From a checkpoint of a small transformer trained on Wikipedia: 12.4M parameters.
Each number is 500 + 50 x the weight over its row's rms, rounded and kept within 0 to 999. Layers, rows and columns count from 0. Numbers have three digits each. The size before them is the row's rms in percent of the matrix's.

# layer 7 attention query, 256x256, rms 0.0322, rows 0-63, columns 64-127
102:506441523477514543464479505524467484491512540466510440411484523586553483494593577613595530493405524430511496488427533488497420542479457513412480546499477466553537540379554525569463492531531507
104:523572521509431497482494457417535533462445595497520435500430527525579463507488434500416436454345529484415444525468467547542519408462582561540468480562426539478523471502458552517474523567500554
094:506493507446446458528513545392420484513482575575412445501421549533511472547457527567477485563476497589444550520463458539476434512494512488465499521466566496500491460536519516482498427514491539
095:483520453436552489517475579508456453462454515405593490473615565439498530447548460572505532515494408477498428561490513588607505556595559557476510532545496455460474489457582481480512497416523413
096:602517484480503472477387537594487583496464523544479467505508559463488491563425556435530553430533474445532581478592478481419472537560492431526502415446470541437514493513472539525587505489404598
098:538423540506454543515423579416627567507454481531576521434503479503540415474484533521544410519499499474558518439457426576499530491477478486473509512494484497570453510400518469472383543616569503
097:599557505423555484522474430523493563446394496489509634450470559515508562570480561512537395575450534547544464506502517527550471501481484522460482573414609462530486628466467562446419503490496450
094:493468468433532510560451573452475633516494416531531505474527483504490500537472479499438477476406473522455502478626526516525605582545511435515568459497431565553591501528462465482515436441520475
086:567437510466567496585396511570552530531488449546483519496554434526506422529562511488442636555466465598496418451522453512514485573505493551477450573559492551543490519531527586438463467457450435
095:523554559410569474556494542507510489446438554511511573385604584569442526459499404496509465603603453470556425480522486468492542434539512567524468506421500513468474518478517526445481615397498394
108:496452437490565516524473485491503480530505529525521626357455494512488494552435470489405468480632460496541514467582413533509502587442520434495450497471458446468479530435571523508490436465503454
095:512486543583485519551493514526492464511583536599519542428617467515474428506542526651512431520495482411529498509484511519475466438497460508483519535483486511473523558577523498501449454519502489
092:580489445494532426515441549517504487475557523550531523443513497535461505521507473471550526568611533476525460555576560462436503582443480514403539523443512495549544529517495559506447589516538442
101:523464518531465521451500533470539398599545528538412482462489414451543516530461486518411483538422617605405447514555566497481441479561503473588498532517506584484571495509493465560414548514513522
103:368367510402392472595511505441586549501501447473470490542510476487479421504506526565394495502486479544366513508481486480581455464560534528531524508569421506493480491548537453590494431593470410
093:545452555464645517584522509486479566458457560457507493512512557514445553466423481501536552536441478520503437503357528507514466468524508518464468490475541501568491401505522519498491562498471449
095:470466499498490454482564603531509521493440452571456562428516512596475417458516539478476479468566500437487523507593478471454509407538533623450534575525475555477548454537511514411506495448482534
096:544510519486566523507469483533543477473505520521428508519415541465513423415513502452556513523547586520390535497466442479439433469503561578654482528479569533504432478568384480514500577509530501
101:535536488448405517520527563447433556528657471496472520527551545458513497476460503492457498499521470545551547625455504465543506519436489491455371540523494515423377526476463476475548472499500484
103:501452532492478565470453521529535570505451551598468491547526488523526418458546526514459514386533476517530543487528488586404477493512499524531540457535518569494494536543535484490600455521461463
097:455476478506563497510446394472456469497524570554556523458499425594494474519465493531556555583548477413449480526468519397463485496474488483547543577491517471557510480560562510550568514572472487
100:418490529491553522539489477487485517493510473468382489461399464596552555505450434512473501529513692532458433567543486386511447501485531463547585530533533564543481513518623523437589576463493435
096:538471464491551431504531515492353498486463484450441474532455488513456483522486434520523585521587461455400508448537516475495511538565412506537528534552521488564612411522513464478544459458422464
093:552421542425526600509577560422514601497438618548481461499525507530550562557618515488507508447533450466512511494495540453552506489432461524513436506405505482392484578451471329544561462528474504
094:525484577594454489499476556475589601432450500439576466472487538483503506566540495552532516524465505530477561462449495564501473467489395529556467387493486434451435518413500493552607530470465569
108:562469491494469427531578488477435511516602438510483529509410584534525562417487502483495496549462440456394489479451523491508494531464513402554454512489547539489444545575458553599436460517448445
103:363476583507520445554546470487558483476424463523486485509600464577481518556418446501569569535543543531522528577488548558526491471420502488458457507482489480432562445529486494555482384504553558
091:561508473477513532418557360560458400492512596486468486428486468520501489512566476518458541593566533460512462585439541474513406507485528474513518521535532478516528435514523470481502472468519425
091:454505445545542399603452537569641548475556449537561539505530409466463404465504529459468554473459482494481530563402476503533434429509485587418562498554468540418508526567480461590489538507493497
094:588478555450544513494589446433556556455426519550468496533465498577483450526499467440560427558555453501506521422469404422507507548407451531513542536490534504482546490484471620534463566491586463
087:512380424456527580532438537494411618558464532500502433530534518481582430564401413438427539390565438572484513459534473500521560419491487489554464542428439470402466382563504446535553469468511577
097:545539557527500440499500525604602442460571416438514488540498520522492590467510540522518516550484610460494436523500512520402524484474470425619580525483410517492481405551417493508462495507569572
095:511437557569458558496448633517585591545536591489578448588525519529586486397569515542429474486468505511468480440542444574490509475564522524583468510518545568520411519531440534535453533582466499
090:536491471441476478448506484417531471477460511446529488441527478502463370499473443566455531431499521454604475440588528529459536586574438508385574511597518490538540468517402508469502511520424499
096:489489459547554559454573525397489453455470583502499533445448498549487406527491448540529453512595501537475612547554516492387470423514478487494618476515497491451521551492500508472451400422565492
100:452493409537563466449489598581436471464445463450509475434505530420464517410547509534511458463505475526519470534506614457435464493495444532542583424407606440492533487411559398489473494539518435
094:552482504514551514406492486516567440504480404425499533533506458536518565502503435532408515484386599594462493501455545491496457493465560531574521454523556456536534452432496583504441536608508578
096:494507522354488587464430520477500515534451520497535566453455589452462430583600573599498590506484460572530550539418509615508397497595491483389513536477492546485518562497504561496499487549430498
092:549540519456477561557489594489445483448500504424544432516591486442578600488487504440463515528548437478584474594472454486494548523508525471453564533525413434481471455542564492465421493379519417
106:400521520578477477467504496508538391491545539531446475518421516518522461469539536497479471426532492532459519445453500428551412363469533499595601450430476526457473499580471494543579599562511525
099:500496430510444531468531568523481435418548527461492439456547465469491519554547559470370449469506509518408534492566580528457454573456484544448524595571523544482485490520546517491519533470493545
092:495437485495578528468463520599521466490570458507576547642546391596485448485538446437587493476402449506559432453515489470464547472533497495528423577526491451542510460467506555505502506575511417
095:524509531506534469482551509448432510596487454517509529431450554463479452509566478525534545512607499520432479511535489446410464507583519529482496511528579467535439524473555560485407522480614475
101:412501491511465463471422553526496504507504477490551494547506484503551548444476443510472520556589540530505466500566433503432502526517431436474538439563512505542438502470550492530472522524661483
103:538495470491463463488510521612609603499489460439520487585528463453438453485449489357437641471541431430467551440527484459394581547528508561522497499582472454517464408536422557498439538426447555
091:459561491559563542549555528564513564490516539462509448472552437463532557536374468493441510515503504509448521491487522451587447482551540406604503507453386490360584437494583470480435401420480574
100:515500570404521507589431499481528505467469469522511444531565464482509411438412475447490459513473461510540482488499454481569483487604476542516430457411385459521525560588534504534470520505507533
088:495547447394553468534532488433411479494481492426501522578485524446503473475385502493460527560480442417435502502516433524484599480579505539556498473478447417491518494504588513454484521525499533
095:525456487463555393439456443482565461475473424467488597506470538522434503553456533562590611508411474532528475504408530467422512504525472568415454458559532445537530475416521601510477544473477512
096:523455502536540508424426603561632478439432459497479519452468553453514499391488500395495481413527544486521535423525493451423491516540446502508404506407521518435540450511543519548521533368538553
101:556450531506439476494579512523539522560538552467504526461424528548436512432412524494490516472499481405483459454541520452434589579495530461461484462471468447555530579496490489525519489437515501
092:474540500439417447457518579506559566488364502426569475585590474492549529517449436471499443578551416508470465525567490554487550512501459557466506444460440454445478475459565449510441465421511420
093:537500442502448461466570456536537454536451484533466437462537497507546548480483475520478478507427432411495576433561480580485524510523378489518493489454465540401404534531502505472503570506481497
098:471449440561522332490523468459469528434462496444517611480518553502555622553508501580472458594554462447511521430575500583541530545427527455491558491455553465520509511486563551532453521451474447
096:545503556559491590508537515514369476450511575485532455525607507420515562492599388454521431509532483527515462608536594470485488554492571443478506506482522486460459417514465457481540465506488449
099:576509478522564536514489509443521613494561500623494522484428450429440480539428528487469485462534500614462552510402572488474440483529538538546475533529683548526462563454534423524499432562459526
092:458516449462493450470491477571552483457494502534443523607485475520381516449521521514466483503578485492488397481458497476499497516592449503419478541499471527603603440528476482547553441482446422
103:450495487511512490434540486336535574474543470488440523559355452472487482444483551422444436482558508513443559486601475454506481521529536538522538466510453574543565439453442485539517538549450607
092:456423457496558480523539442581529433500535404577550531537522439505490440518561540430554530464549390520504505503489506482432515501480543534512407513410527382488555390547428436610517457388466425
092:608533507437494534472514459546459525483413510477586571441561490527491485479471443585441557587515581449542430516595539495471500506467482437515481542500498398538536531391423452493495401561572454
100:486572479484476558407515436454490387574483508527474478590424483497529493500438476476534383411518434511538460482481473516473482374513486505512483505470556414470542567493440462529489567460501513
100:495408356466539496480475528479440499522475521487507512514420554487529562502413481449488497513467522575465572622512542474523475501585476490400530502494494525461533506505617487552529502492480555
094:515541523527553507499506403481556548451513571501601532502461431586505465490428491502526477521549582550498488451523457415437485525493481483596539500446450416500495470501552535579531489552532486
101:510493576494597444550467462550434512473451433488526520453456617508452482432470515536461541515466515548455471519408508449490536519519618443531419559487462523594509404480542558502501419496482515
# layer 7 attention key, 256x256, rms 0.0313, rows 0-63, columns 64-127
105:477439504557552543490537553408461565512562550461474510452430469547572505423634508602580548501374498498482462519432499511488513540468473485569475503509407569473468592464498462534482482496538583
104:548538549561492498459481478449503513472471532515512526466495459554426505477399465458495440476495538520497417555562411460480470428616487551512503505603484534555441438517430552537412584466473565
093:506540585531433479554548622421453456531445436479509452458493543480406424555540536486486538522543500503499471475450485559477469428548436435480508446494462418499543447478441421559411487518530516
101:472470439543506520476612466501502419510549579415489459447568455514550565413570425583507424489409394502476463560479523572571531442622609568464563535618526487426513502474492495399509475420511618
099:489564511504509414458510537478592493508525514420510474509477568451585494581505506493513505499473510473505580466549453517542594529541447454445453471505531463482498537419632572540556494483510520
100:498511497471483562558418524454515601460599470524481520507439499371556417528500565521533477544519492506506537567468519524545510560485587442519618523501488489464405495501533474463491593583479497
100:518553552464441422529510433528531581543483496536449516475482537463582593576544495498497463553418537508603439540448518470500494484513503512538436496455477496509357591501418505441428514490523501
095:451482455439487545594559495421476506426587477505544477496511574483617486528619514431501467496411530517431440427519446531527583546505532468538508581571447495459523430485526564504609490464559499
093:506513568446503569599400465483542474506416509486421538455511506496452518508618531440478517488426514523502458498569459599518428546549518471561537498519492496558443468580501499503420532536507474
100:532550447496486524460460446529488376462487550505431468515573409510432517490514439454500582530479455544503517498553440571492503534517499551504491464453508501438475594525489461418481493416571554
103:512444414508464520500473468481528477546486543539557503552514506495550455506448505561464579545522554534631560553577530593502501568419474469556476554478538453483436511446485508496503550505459545
095:533491569472501459569418504555422478376521453538558506543529539505441454418492545566443570554577486559566503456512565471510517500457513487507521526543578511576483637562557503602456493474428407
095:496532480566492406542461567459510436507551547531496412462404462456545547523547455494516537568587494468521534527496603555591573592438463549416504479494449536405416662532580527511446481497505484
101:553485559598567547470560423525466517608561490512527386525487429468465507484479570523426451519517568543540468494550469425520429439577555476534515442449422545517480425577499512526522593485497402
101:495439585428470467513491340502559620448573410510528500508503510490493440505536533467479369537508498604474471473537488421569383547495578544539535485604470540531490386482467411487519473531492522
099:547512582517454511441481487455551510499510555390477406477524457530383520500500551483450525471396420503505407490393457514493457482527539567514470442512496516478455457545553431459401576527512507
099:447563587448547499577468567508476405484413452572559482589515478526493543462493470507482540458481420504519469462632484543550543492431405509434459477518443477464560531541449534385455505418570464
098:457510590478504637540476485529526442528513508499511544517490528516502570454547430425453367520439586452492613521487458563539487382536445529513548497471480481486482530497456427550531481508560412
102:521506450516435421462411600631494540395521445480499561547594516408479406540531479504471469485517483477498518527457507519551502426465495421440381531515540548493487525433463447586486441592497520
102:459503487469518675460519474462501453508446525553519510504474543551537461442542537487480451445458494473491547536544409629521518528510508502429466454472555430611555443479504577549664403433519479
099:493502530539470520571469492397458517501422529438557530547531487587371495564433485536447507518547413461523530560481521487510479498346426550389499524574431576574484429552550427552474490503480492
094:451543592514490585514429466479544481554469363514493488516377478535444506538556483505478459462494475563509480565555380499554467521540486476453552415476463481481589501504464528377444413488522457
099:557486497438577491613510425441410531574506517437490440600412597515512576411472482573540445467471450406436494495532554502552503492558469475490567546516507442553588448531490588526559492454485509
096:575493486479504589457551548455475561518463607521547542502493516528452456554478433462531494529489491408507489566463499552444601583405517475435439514378452563468483573505480438540505489506559525
094:511458584498533494438425453563539570412537506443468551471547436458496392499457530493581487476458467465418487490511553486522468550481476639526500426491510409495514518429514454526505569564480532
105:464528520590463469550532534570416573465510463512508495604435510502497525485540591506545491514492520496518590496530499475527440400505547469481432479533516423514544438531414504569373530452435424
109:493422512551491503442548497523491425483427550514550518456534476468489433487446478460503556464571536586490500511411537470499518526350505561581517514547491529532518455523590526508497497441503584
095:520476485524521528437478452517514479519419522458416472538525526501362455544493551524564504525574442512472532578480459480528419491452495474443492516492418599501487581470485447482372499468430457
097:489528519555542564549508453481601400439427436570533494569513484467524499544543527586513509558473472544533511454452530481484487413509427564494526544580503421491456514510502524598428519480450551
100:457513477464427574550535488459450487526491483565471494538552419581531466492520434446624467447506576534540614489484461571539492521460442493533543451501470457429635586533478440565495504501565477
097:501394540530538558528561484468498623502494490484533537564497599433518491532457463458474429522502530546509524514490459580531497449531443466434459542443527491517582361518546457508585481497579477
102:468522528486487513565485573534454520501449528498480550538526574463535566537522567496480508622537556546504468478448527392462440423556467437494608431438498514490486421547542561523549519505556420
093:514499535512511520464475635457547567494449551456501511542432501553476573480576577579524442536379472466513431533572489588484523516610517542568457487505570493526355449543487579546506539541497510
090:468386424432432511425438379409519524448512588479454496459561594564478416479506547531602477437551541512436602499558418529442505518545505396531583490466524538498525500503464531427512542525497541
103:427531473464478509519534434478539291525439505500534495465453586505590438454445468542577458521570635483561568455450507548503573494453455506471578480506494487404554545489501508434561420360567506
104:491471526528412462524476484585508424478536498420429416525619484529422554386503598538516519442482505480474506533453514452525471470547460594487544486442486496492482427427505480547450520585445539
103:496429497524513558500590520429453498616508514505512502469501475462518590557489460524396516499392471518531461448428486488461428430547474521549583553466462454552447397581503527542463553575546389
104:556502516461445513428496491459631497547516583465499445432490499417604464490610578517504529498494528513546493550444556491524394524542562533526446495581443600467414454504482453561531505496439552
094:521545470423502584484510508537478418505440511516584447499577597449530484516487537464467559589481446463470518478479461521522544483473453460481590475486483545486536505518555512470437534411540424
104:474547522529545495401524514543517430397532468413511576490404537528464554554530492525448549567498577557542453482586530451578378381511427447552497521487472551503473462449454438562449519489454598
104:434535492427473455509479558506595458498574444493613435483477516528464543447558500549462489513480527536465561476567580548448500520530477469386507545484452454514482449469462490471535524492534609
092:486442484511571549574527578530462473465449526435576529551460484538583579497512406514445453461520491480569459483486552587556531511511588509464436547538515520546410457548571563494524517559536420
103:459536500483530445387398479497434500590522431499530426472436517447460476520447453451473518407580531423378540539561507458589471610594472527498512542574529456448424557575515535509525482528503476
101:462535512465441505495504464532488496603549583524441468485477520489560495351469497493477485518559516473483508445507544561510421559539468453566653480532516496472539459506533500433570590573461517
106:424498432463477558573509505477572519527455557618566509575435529447516530518466495455487509474538510515483575459490516558364534465580435527495509497509554427527509401484531536423521513517508442
099:508479508576527499542641562544481518521461542533565485579513438485500471589405460500449476603429523440513422541495492467473559481520499490438511458504476509440497442418547562466521436468520547
107:453531505461534416559520444552479532435512513506486488511588460443609428493459484330485513594449422435535533490533553529581475478427453499385469477475509518448523617499559503461525552614547509
100:516537527407533514496569463485450491459537608427440546551576534523451545519530547519497542545467423523489518480468468572522451371447453483543530506543418490501522464464489423512514530555435515
089:494418448485520557504506459406530489523542454484457565467400490513502558513479461490483484473505510465464561496438527512541509439595537538460484544600543459495461460531546475504428462567412482
097:500503463522509590408410530586502541487524556500498474460593408547527498464512549495457507428439495526443535480536492485537417517520444437547496526378595419481501497502580596444509588475518486
107:538509462544474431563562384526421542411556539485490498535478527541504517486532529511621490410460501521467463438495516548520517487471424502497396466625596443559511606498457556412554488485453494
096:548475509435457502449548488572478506490533570443517448535592525470560513553500524469442451524468510467409418538573507554525590579543474528508508485468416452466422537423564511490511502441493490
105:480478422435523524493441564617514516502491510544480447518562405482512489501413459551477410556483457434451518424528470531514620541524550449473419466536476511434508566436480512395500591522514425
105:603491572437502454534461516477509519465505488432483605551486417507494559488477506584462396550484496472572452460512553561539443553459480491474520519519490458440469417542484482542480616458514542
097:472513496470506546417557567460472462555473502460481496470551526465534495587506409421619355563455522549460600572486520538485497607512623451458524544441484533483446531484516427522460548485554402
101:553531556564507534417496494472621503522536388583504402453464546450469459568524526567417536462525541472479540574441454455508461488499517631502482594499529436500398542468520491554550435543509498
095:518483522488570392504467473550484452501447529484447387501464525521473571495533559541481567473618455472499459504493552445461497544544428473435504478471521509530576613563481497538475523434434476
107:466552481463506457516558524436508473542584490559548529519401482500575490485465540462477536540529542553507550509638530543464464467506495468458504498487428478483568470506457577527645612445489546
101:512442449530460552507554503600435461400495505544517510534549456468518495564469482475417520416559514458456490556486577454510479523450575509417420583472505465512446434521482475505512444466539449
096:457443426467499488501432520408447542585474536520474501565560590558526417476528508516503471560485526487540556491470511560423568551513441473484517490418456452513425578497418464498563433601524385
105:449549471485461441442533511571428499535452420581423535480414508596579514473383474503507519500549507362522481546490525509536461330613416454506462511415578505498504534528453481547495517454500523
106:483393493586597584528568526520548533556491495517492459551513512467547519492567495425421383523534542555591532537534398500613537492501483448453465471529509492509540429455550507458592492484462511
102:462492498514468472495502380401502510498506568507526563608431462565633476610475431544517494534469548507513503568511518484441446506461482533499546473483576439463479485491549574540518452537549477
104:445538553532563496576437498501441482493436368463527502529465518525522516519527510560547465443381524576601365498409458419478417497497520508505521511551484457503452443513474550476494499530512501
# layer 7 attention value, 256x256, rms 0.0288, rows 0-42, columns 64-127
097:535545458514540422542461449518499454444580410491452535535506470484544604457552521595447473468469481452467450482475559421566606538476578466491530542524491528504484440498484478333551496523465509
101:591568544600583515582470435563468479478457504407475474513554432446462500497564534516436550473535463433585466475513430518564488471552479459447511386471525491544539459485493457505509558523556465
106:443539529474504506501509460530557586524499469351496377398422490454454509568490578472444495484492521586437541500482510501512472525502486503555467500500466483518544493478429511474483468460482444
095:437443500546519527511526455425512610543437461462455447449527545464403342491545625594559569431458473478526500573526457450461491542461519529562508486489390529426453420497480506525549454512555421
095:530505526492492550475550499516465489508578457527420514495478484512469395446490421478515518520475488447549552454555585626541512428417485467530463513516594465406495422508458531501545452465556417
096:481417500503443553506553532502533528489380565497523528522510397466507538501554559447552504442402479428554536481530504432435543455564534498478585532512553521545589442460450477521509595492541416
094:514510477547549453407483525434490499521512495492498516568528580575510453421442513516568418519485499459540486524502538537533558507490487585493534499489441536553570383475459517547431553446444457
100:625474456483472565525448473581601475489425509459575488546515634478468522517462485461474507423478500488437456523512462563476524451444409478500493489390468517472506519503532522510513562498406463
098:450528484521594498477437476564517518495400468504485505529474515459444527469531520378510473494502467508525563507612499442477425454566443360551558501423502531443495621556536474523517523537500501
100:535478505493461573458498549497600457539525460397462551553532587476491566514544512519544531586426491511571439548490567539472526501548533477489407439511509558406548535524511391393580483487515444
100:477554441568534452601560437508398472480488514464509473536516501444554468425440481532540481525546527502475567485578457426495495518558474519528489562513508451578543480535522543533516520522550427
093:554530448528411533502533486469482527437541507494469486490497496520602472515374511516476563498499452521436418528563514512526468468494535512556541529579458578610456496548540526410432505491483539
096:453436521595524395513476555501534449467535559546599527460547532496475522488633539545435485517495569534510427458577467525450494495500518506497532483464473536524510493479482455445485531446470500
095:554532510490523439385445540556544449494491506488523425518486592490505468480500405453465503516524519428471396529621465546572589474518597488516487486463492396660559504509500518492463531501525511
110:481556500498406468496537478527514505506546487548498437557533531498583490472499514517478492439479436567571522445458477539458496419560498339562508520449513473551472533428519499579553425446691562
096:540518526528480455488521504439494478412434500495514487512573474517515460508443472554493504432447498599587455507580452526512412470505505524531614482480510405482464605524473525438526547520509565
100:458546461513565595501417389562508598483528542491460519596471508511459480460485492465552436504552479553418466462450439414486531456577438444561460509474517588559618538539453519449471412528448547
102:440536542421545592471505538431522507515535475530613568417476491558551494503520461454463567485529541481481568514454542407586434534459511460488489455456529493476467431519440435470498442553604558
098:526534450535439498437556504538629502514537486495545441473418451490573614483485487527497493480475509492534495454496443415560518504412413504532567507554502517528480429465459478592469465427505472
096:513490533454538550453439601486481508536529487495465515513549501424547490548510510475499450552571510472548478484623423538526433521478482414550475548495532485572504516436473535452564423471415535
097:454488485490475361598507513517564403483535517540560556402532555529477538484485393482524592422527461445553525436485495606478512441544432385508469547570510549522464479429540462417492606472510507
099:502501501499557393486477460445450478453473511527435494464453537571415545429552506413570424492510536469540523501479419448500569484469494525541409411455513501623568534553545544434417439500476453
094:514492437515475490439536436533484564492445490497535455491496568510565503487428500520514459535551451522523631530578529503518465423522542480511502527420445572472514612462546509440604569545435496
097:483531451499501521553551574329583485521464534499492524500484472554503523490537545486497497449542481493464539517498466501456452418515408481506457590506450501565422500510521406471456415526493468
102:417491547572425448430562456411535533424479524557538443573368394512527464514513518526506506619463410464669465480532441489458415492488461425432496551446501477548466527476536421502463567482536509
104:480526412524563469570585520524505476583517583514417510540350458534513472480646533464515466487498510496500497490363499557546437566494517463483427456516453562453500479465601518397494506466497476
103:483526547423550550507543479555540492505502488451501521507483548515437531493547535438501570542488481562529462480570488542504560515478487482485446425436437493538504541494451554571579556474549482
103:515487528568468487446441494463536498549497504483623513486485531455497390547422488555497458576500589463449534449450596546481465457415556497478488424495479540447432609461546490475523456500594559
106:599449544510525547493591515478444500591531512546481489526475491513527539560483541507472446555517531394440392513392488502490469507484487464496536521435511562473502456564541430533588571540518421
100:462465433454556480516506490574483516527460376538489488359530509461560544442452557493537467509508628586611562533555565484503446557526512439494498501518521462446492473562538554487474480434438536
100:495487438537646379496476483588399465486483481528543447600473522546475418539504463495523513528526424501484448489553524505542540528515457495415485600516520488542475502497503495551497421546496440
095:482519497539534425415432440539487548458388532496470568411615572502469540524510442573510439535521550546436511466522566414535559455511532502472500537532442526589419534477489463485579490516525439
098:554497530390507539477506511513566469502599526474516414492442550553590410430555474529469555450445472495508535495628502480441557496491460483434550522449440492466582539446419475511447440554512521
096:550443510515538582505619437488432577579534462485587499433436460581546501470438553541507460546461592478432498529539592513453518542523486529527505451570522572560513487504541514531456497540541447
102:529479444445497642484466490502504499456467493397534404533503556449535480550599424580552465494532507434516479539526508442588471513453502513441522594553504553507502456499540440473557459534549524
098:527546571475465431499523602485533542499427546549508530473515511450488438529558570470522560584535460486422530532518474443514512468529491529522512497542511502448549536556538625522524573419541461
096:511584446527497471606447488470470475466531551491534486571382529525434600446472519462529491524464486534495461464478446451448503546473471447467423523553509464496485430486510594467556540547549527
097:512419493528540481483555515493485490518454466567458480493436506471485434475518458440388447491470461474532548496515534506581540492520420534468504443430543531413487514448502638471568499522517462
094:589572454493589439514541519477562557526402503463503539578412516540423472483510535439527540476557527547523460538498615483445506479430507497413515603424497523537489463458462518439598505421499395
098:503557521396508485506533540569511547528464486446433475499569432504392633448476478484573488536548506545499477541558533451466378453530558464486538586487543541354501556461526476522428476452547446
095:585497502486507482492533501463489482541514522470530539552570467412511509531503542569553428509442469451568580594555505439437483535493541531539448386490372481452515521478529469408485571527550522
107:543440537553545476538617549504324486465487520500571508508547486426518492633555548482526521558530445534508416480585566590537489490508589584556496464459512485454524458510522514435523464526435531
095:550552522507484451461474443560510480504578417460532441532511425574567481446491494580479552399492446551494495402514513525578534493589504450483587447529529439559424447447490546520568519507465494
# layer 7 attention output (transposed), 256x256, rms 0.0382, rows 0-42, columns 64-127
094:484474542458444550518512532549481554513512605482633489488536509464411443489477495412525480573492539496490512429552488575487398467447405501480510421488589444530489577496571488569490495490499456
096:468466576433406516453531513521476440523524489585480557501542515502589568508517542421637540576480544519487449569507527474443472476462546534548471599495481533495485534533486592459423484406538502
104:587474502416516599402524504496439526524554600629494585538499548549597387480548457486538485538494489441534445513483454516527442531509568535537472552525460495529513504496569485540501502554552541
093:492618457593409511447490535452501427524533555524472563522497461580483533586506472512468460544541556508486475453483635524511538525527470439442521426466656529565553521535513551460565511479436543
093:513581585517477445515439521515558487478444489498532494475553526547481567469526574542496532545487446565492433523417488372479442516560485533465533480479348461502454571459530502445479543562466569
093:518598450448529490547527490496478441558571537504558595471483561558419479534449527551485527507552574533494453489426437537528424508423446545524420507493527521479456500455546507519509456540405578
093:384478454463460455567487545478551503450451506489385505465498405415500489512477452528558592502511489519487494518459510486437468447522485490519435469540503475440410603481477528491569562503577518
100:444530604473481555432549491416523506481544495548422467496465428485459486509559511460459405649636480577463533474508401460484466579495522551573494555602437493514557444500532482468566459538542531
097:545409501519539541515482510483462474467494424550433495553491494520430535501491511596571475448600514502483562508464510536482527494512488642420475512606478570481470580443453454529487480475553518
099:417611459439491426546489459514464519436533556623585475572449430530570502598470538487484436549574496495459616529522450467483495364481488486567510575519516401516511464536441591593452499493527537
096:580526620468458529477473528500627509466509398517441471489479616515495506520567556440461422545446433462519534496444591552533539446527444468401484448423547492509507593569454522475491437553450489
094:417554497482617444545509507462493436561474491536520531510465508440450546404624524502472522557458545459542527490416424492470494466503503474530528460510547483426491568429493482513556599484529487
091:567420496459461554463471527484453551508514469514453440530491518509498538482395417464578503492558475435487577526467520501432558572510500519488558540510560422470478467409576557513479507656537482
097:485456436451526548577469492484517524520471481523465552494580481541514510483474570513491533599555436548489528468447481464502499614440472571543546481533424611411470449491467477572571488467471536
099:460431407463589475477466545504458504493468447509562594403491514500480431541452545482475458560487554387418434570513497481561514514447541597369551472536519524459594572567484571428506618561469520
091:478456376526504470448495437502535431519532470466522523448576593550475563444573537528542471568553367505449436479463568478425556556472480552522459532528566552447615493539526525589570493502511484
092:528413524487477403537506581496539441480468551569535472448504521463555493560532465467471603495445521458506517577506574596518443458477594593439416456441428497474489544499432461527505517483557555
099:603493541574471490563540528539500531488427507534411503591440429545456415499497517545517546537529536530583425510494495554524514502598468572524438435473449484515534608506504448513505543520444512
095:470524531450508509563413453524459478466505514521462540474596470506459446501461557466506479462491523532416501457463588557523436486632533490429481485437574504418558462495534513428551549440430504
091:486500480521461465485521424500515560433460520445479480499454574548460469523468549436484498468445489522413467465452543492491515543537472536494570524458488463458461446556469422543456552551624492
101:594488461418486557437485513422422557544509488541452391582456482412557506537465516520518441459509579489470495500537535500445566462521500606402456477516518439433499499491565498497474417465555404
099:441504519501450583483481542547483559429543468551482481567557510415462495558468472566421472467573488470535474494607542567485551486521580469440556567565546511442490486543438543526509527527482517
095:434502532479538456537477524490444494487567476522508552471506468473424476460524490507411530553471483499507391465403496483518561501501526505486497497599574440493538385501517479608395403442502451
098:536486520501513531475469418588464535486513468581582450466515525417476522471547422561500522577478476456498461505518560512402495517427505495428519426534623523460564511469508497473494607478576514
094:501554512467520527525433495551501466565430442511488567393674496514446509497514478459499507459496553509381529568478444505523631454491522559495388448602445509451492443446463516528528471518492433
100:560492573488478553480486484482493508518421490464562508452515566434467488578449466498415547507446478522456496500640457441487519506432434513509550556464597375485473532508508444534472417552513540
105:516478540539545502476500535513491427531497479551478475552406465539520486610415506557395499451483590412472533399454475455503422470536599458490562544519563551533446426485477479461479475566536494
102:424512530394552544514520505539472420415518530564479442475492464525571552457638467491439589465536461517510503555518453429455503518569448501515514597524503540496546446614527428520530534486519471
097:511593444477468471505455482469509486434410477506508509457465562467532422468488463500462526524491470591516563432597448496513561616592550500509441382494541389499468463501521508464487480508553513
097:595510580576509527441555493430567547510477583507434499591470468471434532561515398484456485410464335484461419438444463494462477442492576563496507486491497583531479457552518430506543494572466432
091:487500552515499612530451515501588519587550509484431564439488556504441504416498497472450526501457542508450570485559571488473470529495528459525503404509542488487535534438465484503453499442501513
095:502545541418454594553458518530574462450581485488536431562418377570450447526503573452432549487474460461586543595503473510470490498508483488547483471518517468441532488540487494488408453503519599
098:481507562499424481530484501523521520583492516584443462514533529502400613546473481513575395499586576403502517501406504496493408466553504464554441488495560418534466425555509459417532564484509414
090:456543481534561412446478528471513400443499455512502559554513608494532520541546409533533479485463495511588546417529472451514469478482517484557517524476530451480483494443494515512567509476416530
096:436523495540479408487554478507541488500561499598488532538511426520470604485351531406430488582515518580564508497575477579434607497487467434533427561442535488496514574497493515548528574508510495
094:469429454548471531474506527516490395507469461489600490545555485486464474496509384481478493445494561509535432456474497545421512534482525552517511565508540468538509481560482446501488483628524532
097:470486534444554538489556486537536475653513442548539541420487544451579456528479543482405487440524454480491534583446590527596443482565514498535561497502534502539526565437504393512483459441446335
095:518550462490448534523542546512465543489471480496540568500524481501466594548516571503567575609534563523445433446426511463478484537473547477482452605528566455578475414481568399558428512491511499
089:444424547537475612510502427532475414447489498515524489471570498439562557523577507519507525492428502463566517480523431496513587472569423440575471479507514448511522528560592454554473522610481557
091:497470461609467457516472441364550428492539522560498472543515419511585381568439630522471528561442507481503537495460502520500539536467431583487443452477462426588408472556467513497487516570430576
099:456456513425464593491496511512536489490496524513514540525433529445451503511526530468477570530438509537409451450455442576525587458528461411562485560521555536595462447559442516611518437501470465
099:503589453480448505474433410462613502599507449436495570423421563519479503411519533510437491434510525555454511616412459454444490490535487424492534517567492477616514499387445529562527489510577505
093:391491475540496576536580533573445551424507584512465573493492584425521604501487538410473411516537473505487537539530474401444498482430519428500480517487520539474572566541466395428459485529523460